config.toml
n_layer = 10
d_model = 128
n_head = 2
n_kv_head = 2
head_dim = 64
d_mlp = 512
vocab_size = 8192
activation = "tanh_gelu"
norm = "layernorm"
norm_place = "pre"
norm_eps = 1e-06
positions = "rope"
rope_base = 10000.0
rope_fraction = 0.5
qk_norm = false
attn_scale = 0.125
bias = "none"
tie_embeddings = false
parallel_block = true
init = "normal"
init_std_qkv = 0.0442
init_std_o = 0.0
init_std_up = 0.0442
init_std_down = 0.0
optimizer = "muon_variant"
lr = 0.0129
lr_mult_o = 4.0
beta1 = 0.93
lr_head = 0.00576
warmup_steps = 200
schedule = "wsd"
decay_fraction = 0.701
decay_shape = "linear"
final_lr_fraction = 0.1
batch_tokens = [8192, 16384, 24576]
seq_len = 512
doc_mask = false
train_tokens = 81110000
steps = 5044
dataset = "wikipedia_en"
Each number is 500 + 25 x the weight over its row's rms, rounded and kept within 0 to 999. Layers, rows and columns count from 0. Numbers have three digits each. The size before them is the row's rms in percent of the matrix's.

# up: layer 2 MLP up, 512x128, rms 0.262, rows 300-310, columns 0-127
# down: layer 2 MLP down (transposed), 512x128, rms 0.113, rows 300-309, columns 0-127
up300 118:506499527470507504474517525480515484490506482524489475519478497513481503455504507527418446514518519477572524496493541504510487511509511484485426494517506495510489468448501503515524512528504485548535508479550518497448500523475516483513495478518499505489562477495493513493520524520490532510484529513483481464472502475475500522513474490507506485538483513485527522490438461506526535516475
down300 102:483501543486481477496544479422490519521488519500496459523466467519529466515506543565501500469514506495481536518483500486529515483509496512557475469550490507483460504467486487492486496507525490497507520481504498473487518524514444517487441556507520498544515528532500487489478500488453496544505494510505465466479528465485496495541502478527519490467537528497510481495481471515503512492502
up301 094:495480538510478484453458483473511494540504527520503525519526498507500500500443512491472530507502501521528532428477501518520460529444503489446521463553499492502503501522533506521516474543490502504490535518475525487511507471489462505493502522448486517503560517532482523508529483483447522515501466522477515437498518496475502537477513477514493469481498508457495503498485522495521505523516
down301 087:495526476508493540492509496490484486505498489433495496494530509512485498470529521498512490487494509531482534551495480460537488512506548492470523458510524474497466514511504506537514485495494496427519535499490528494480495491548521436513480488536512553505520491482506447473505461523530490513525453479488534478506514474540455490494532501459469487524508540528519500527517496509468506486457
up302 095:512504506515490501551507495485420516442511540555508473476504484483514499485479536472522430496515519514496459484506441500561523528466537480504509469504474501526520518489491478472491517480510509541510520532498511467500513479438488530465491506508494479523494500522498502527490447484524467496462519506512512524541508542501529517503497484497477490525494511482476500537516504488471473486491
down302 100:499486532522489506562543519466449516476497494513517465497529533505511493488503493477513450465481534479500485531488437477516523516456498521526500491481488511503473513484553511483469484440503532522546514497495513524489493501503500526514533500522501480499511468464462478522513505499549502517497532503508519489515493508512489510515495520508449447535495475502471498481421506550527489474504
up303 082:512494511526513534481537534530482484475549473495515496504504490480498524478487494458466509482531500509533495460514486528511537512438512448494494449497528530552489500513470472547511548479500439510514501509474522504492528505511519470507560507475494515514457511561479499487495478491523506506501472505506515455494522503476498540496500549517528551512526473495497492467490488479464503499482
down303 084:477494536544505532519528510518500477466518451472519526487502503506505465487503447487487496497484520523491520495507476515474500507450498513505497481469529465511529519532487532542474512459508492472504509494482519522458527483502516476499520466524475517511495490523512514531460466492472499509503521478497554491494516498478538587485468578494525506533493488522490533464482471474481506459470
up304 093:498458476473504515478514506504541532472510500492485485539497505494483527511494523524506519497500499491485510513535488492469495540552550476488490512475519502498530460499561487432456467517490446507521541456491497518538580499465509523531516490489452499474484514540479477470534486500507471525479501510462517504497508502476508456520493523510495483491500476509531514518498487476502473485448
down304 094:493462509480486498487489501507521486481512524447462472503526478549458499506458506520498542485477559492472496505485500505482447500551534511528515500532520492489479483519517516503492529512495500474499550505512498512490562501482462517529483474506450495518501534486460544482533514487514503480514510472499520503488488489504479458497498563479539475518454477539520529508559491479485482466498
up305 092:484526496507518457472486543470475517511502471431507516490500512490515519492518476501501484535491524486483541510526508483485511485532526485494513498501485474489522515460486496498499516466545459529485520548525491479480516506512501485495518543451488515536483551527520517522517446532472476564480487508507474527487493498517497444489522448522488467483478522492433490540485481518520500537494
down305 091:445489480546489521492506511470453464477494475485506499481517521485535511516525497541544454474496505482484533512475494516492477466501508529495550522528521482464527491504526548501466541463492470462507512493519487490506536536521472454455466488468518492516471556501474503498520491542539501521503477492471478515519512523491501464497529483501487498525464541502469484556502511532495520510489
up306 103:448491484502483514518487473506500502475467503492515504443535496482493489492507467513461519558482502477481516509553466504508532484496476485485549485531474496531484506527496510498530490504469558509511495454506512486501491479479486564490496495487530511530528540481510560482509534498523467518550449497514494513530479501500493535485463494481491485512451437522479540492492525506533504517508
down306 095:465516496482478512488510489497489493448441523487509528466510525490556529481494518538517505559465485512475535499493491498451518494559520470530527480523550512510504492494483523486500488488463534477480496536472514526553493492475500463509494449500492548498524519501529501494488546530528439459511491508526542463488479495509502478496518482495502523504475498502482502485491501512490495493440
up307 092:520474514568474516516463485521532496495490434468500510514508507500516461487522493459511459544519504446532490515539470495484519499523504441486492480530485497500477495509558504486498531505494451527502510505540487506525511495541547512503499559500489510494487507531500492494503489496525477519478449546487462508523518497466509506503487514488493515494515505459491528490502507511473541473431
down307 099:502496507486518525548454506518546506519508478509512521483480514472484491478524489485491497510502540470509537517478479513442468459480476513503491532520484513496548550565527532467486519522486465495476516527535501534504534474494496489494525512469495521463501528541553472494499536516508493501497526515463504507474467497527474517472478528494487474527472459456459502485481484490488518447473
up308 098:486492534547513476486475517518483539509489476476553514541532510536467457519470484508515518492485507497459515483511540478558503523502489514517510525484460460493513462496454513498513479478486500493501543491551469515478541465502534543480487532516503499467503514465484487499471481475491502501558497478464512511491512517508519481459475534498486501458491510487557521472488464471483544504499
down308 107:486535464538485504453467486501482512474479472519534490514479544494512459546477500514489531564477525515519452508479491468521507497548446524490537491474492450495518474523483488464522491476505463541522500522489483486503509464502528498527500505523497522479517501486509555541480476502495520521514500491509472534510484479495502523440463546484489514475471508511538486515485529516475485504534
up309 099:494514486511485512501499466494471473487513499493511500483507516500463486478495524482519441497456517475492493524491489517465520539517537500493498485563511459472512470479516471491470513529544473535511528498521544541515461469502517498485519547530520499507495482506534528487503538497525512524483537490529499512514531510480488455512501464543520486450494423484532468513506482499434480486511
down309 093:472483478534496505486540469452448467487522468504487505509531483466492519533505523522520489512463527508500466484480517529497490552505510496500530488538475489502478475512505469511503489519523493453485526487528566499518503482498518537492469506507501510512505471533503487459529519494526504529462524519515535502530518525459505473496524490490505488498471485472492432554524497520418526491478
up310 090:507500502507507504511514527510513512468461500485507482504544500426498490468522518511556511531531526484455519448506507424529528495543512483462520486465504451502508563487518526511519467484502497501504513462540457477497505525493501475499530515508510489490487516467496510453511482523537487497494489483546497462458486520491502491519475503536496530484500479507474532513488562519515501479503